From a checkpoint of a small transformer trained on Wikipedia: 14 layers, width 160.
Each number is 500 + 50 x the weight over its row's rms, rounded and kept within 0 to 999. Layers, rows and columns count from 0. Numbers have three digits each. The size before them is the row's rms in percent of the matrix's.

# up: layer 10 MLP up, 640x160, rms 0.0757, rows 504-520, columns 80-159
# down: layer 10 MLP down (transposed), 640x160, rms 0.107, rows 504-519, columns 80-159
up504 118:512543575517535532542534516545441465504523434505517461461601488516488447397511484532533548483503462413433526416599453513577452493556599479436548583510488497581410493461441426554622530489506441512525534468440523426475455503473421485480445563
down504 089:432457505511463527502553552420544512492616448532477423498512495506440577494523490524481515439488534431485460520508446541467454452495522492432495508568574575506367532459534578532463480464429441545603508527504411466469478540432513510394432463
up505 099:467537477462510550467528468536485491512451558492507490583518509466516573533445480472424560538451623491519550461515559491446542472503606544468464563523571532535542492492456453438524439530438504500426607604532545434497412534509424506523486463
down505 090:473508486548515541496497500561461500494531513580500546460490464501526581491586528581522514499442366546620560508489430461440529510457554479446527468503427537532565520521529538412498490553480509500509555473424404443407502411554532389527502530
up506 104:535487467559397545522493476503576511529496490501557473442527417398474466477489546561573471561520394536548511492558483548614471502579519489539474527534529427548497531613450513512443454590521514497533533538507489524561556474541518488562547508
down506 099:463520494400407456515506455457585541418580485585571492534452515546496485564500481492522528449419586509493472415504487452356567594449519534526455509617493537459546437494558501504460529604475472452568494506478550551468555530545428447503463496
up507 090:448449595528516511475523516550537544511512444533516420510522456489530458420386535573502414504517620576496527454404532398521472632561499609472566543518444477439413460501536504524450536462485452463492451514414512389490550510514544532559563524
down507 112:533374496623513487552566502477496543518536612483515491479494467410443513545541508549529462508476482532431596554470504404496390469474498493515535379475520505564496449524423452450490490515508519459456434471557440533500557499505451455489573475
up508 113:535575469545522506517509528513480435649485505551513518553503437543479450489513417508501553544547533470481507448518538477568500487534457497385540481484393459544403526461505500527451382558513457468440557408454411541447478484503559575489478479
down508 084:544520631518580481515556535525415511558543513505470491625493394465578481487445437611535444579562452481530541458545427429567447668464559448549498530528504470486422535502521493554502461525495608432486484520495462543460430514529566516561529454
up509 101:493552493453454462615498553474459458511546523520528434466543444510524425425529429502528482496472427535486518502436484403504495540554600558468457521413556483529497556575407501457391516459502595451547537588506544616466462492374488472392495515
down509 091:625424486493492558516568585523497533454521343402494506421504518453499534507501540540511493418484537489513446438543477545494494526491485520495515583484466519461491445516621465565447506447512439522346457514584469411535497529596507498460613548
up510 092:514463510423484439447541496469468460440425403476450438477459451506444512567520559502490497398519539554508540611456475447488437554542394433541460523545553536521466520467535574501516475447503593546437494448542595410503486593538514406487511515
down510 096:552484460549463495422483397529474460469522520533407485513473570608558450547569441469497531461462458477511569454461463443514472404470473611558523480446481474518388565556494492456534422472588488454499452483432504484448457399458477569485546453
up511 105:542440575462510527499484463430441525498484510538498461486542410607512453492447532528522498504508518436461517500612491498549466585490437480488555496538381431589422501470544406528434525405499515574471494472455463574521540504492509466566533492
down511 115:530453446423610480483477521501425503580605573539489467464572489525543551431533495531585479510440505540458479503547474472556452506398491534535480451482500435445470625541493508603447634481475473537503504502531577489525441529569468481572440512
up512 105:507541439548514528532561506336462539545526494520531519487440451478587457561435546436493648543494541591512506507468509554486441476504555582553451497589549529441543515491512495500537510421550548499493408433526558481488557557500566444532584550
down512 110:600430554506508539512543434540494504465553490444508494478525445476482519493446508508541578498597428506438496484459433605454472451525495538519445453475561531427415499461487476497544515520516446355488423488496544425429533442535488446539443527
up513 094:480457536500512441517497428383571508478496444565459578546432455616503529520582514530500493535578521447528412546527515508579472518468508502533530507487415508506512528524478476553547462559552500519435533500555503476502458509581457541511486548
down513 107:484497450507500447568559467528551526451527515499491463483503482458548393474440498432549503503426464501470523514491542433474558525567581534502515460503530540512445500464477474419371475439487551544482353492465551472545555440450460505570468553
up514 111:507526554480510453410446406536447504575454446459456514545459505590457487486524544532538513482422643523492446439548538518485553579473452504510469472386560509520488569458498463434589447425588456518461527567402491467465498501450493447549497506
down514 105:596414541470461487401488493476509487520566495449496575483499539549462439541588499582461423450407516565513513486496480543437555501449483570543581500522491484451431477436582565499431494432539575477429471577479470518494511483483484459499575468
up515 111:511547537408451490564554513424566490526573511522572506519410453436550512466508451564531498512514481473458410533462434523507539598504449552538437529499521567437510518502530523582533521452557438516440471419494457516550552528585488517543564576
down515 115:566489471536527496503516565566491476428556534425540550545583504553556550539524540540486477508537589506544492465508381536434480464544388476525425422491493450505471455524500431449466398471518484434550562493455500576548456491535478489472458503
up516 101:469507454479671539441539514464545512511494456577493407535363516504549474500424537460488556507457458461534522415589551511518407436565531483456446607483382569502539498522455497491404494500473427487481498464394507573510535455443435447494479487
down516 105:465552575482554609548467479508603557488438548468482503507474454513493441579480512445438548477477510573507465484554438564553518547467425468487501501514513578458569510506532474545617560477567465385511464587496448510566549419507440520516640529
up517 089:457479537626511555493580531532546474439601359480547558518591521541626530565445468508518546485436501583463606493445487483574483546488559505491508439429500540450435519582529431484437527465493454556456458484532499538526509507463490503526518465
down517 093:530495613660496522516587450467466454520438519607538466490452528469555450488415559413446534509499503460563543561490446484543500536423509510536527515412524501411513519453470545546482449451478530440438468502542495592476597462475497553589466484
up518 106:535466528529480490519488468463525516629459481532447464507480544445560569530470442505479538430573486498625492477468459523501421582459405477427530487523517477559502501500445464425446540554437609484479510529477531400430484544422524513595612552
down518 105:461620445415488535496532568544473479550514496491489566513555508458525583419532503547525526521476480496482496465501528503486518438618495446519587546544587543461515522559496500484488530444451505519415605577511502619504541498527449512472473459
up519 094:441490482450513436438534469466427455476559565559519475406485513488546432602409535500505493500448565623504631492477433432469420461465577463589449557546501520542423547524482487535491500486515571509521475416513511444557490466541419559473496573
down519 092:472545389416481458361542521513535439561517589514569567386468542500467516505547448531529540485415451428488523496450513486456471588406452607487556439616564460483507481481490515482522420490541473492441422522512435455479487552482468522527495531
up520 099:533517457500551549516477568531515517476484558463508513618472465503540557489495459374422517505526540533473468564507457544462596461409481546535537576503484526474588491514464625470529507395516408516558500590568511394488516636446480528442491511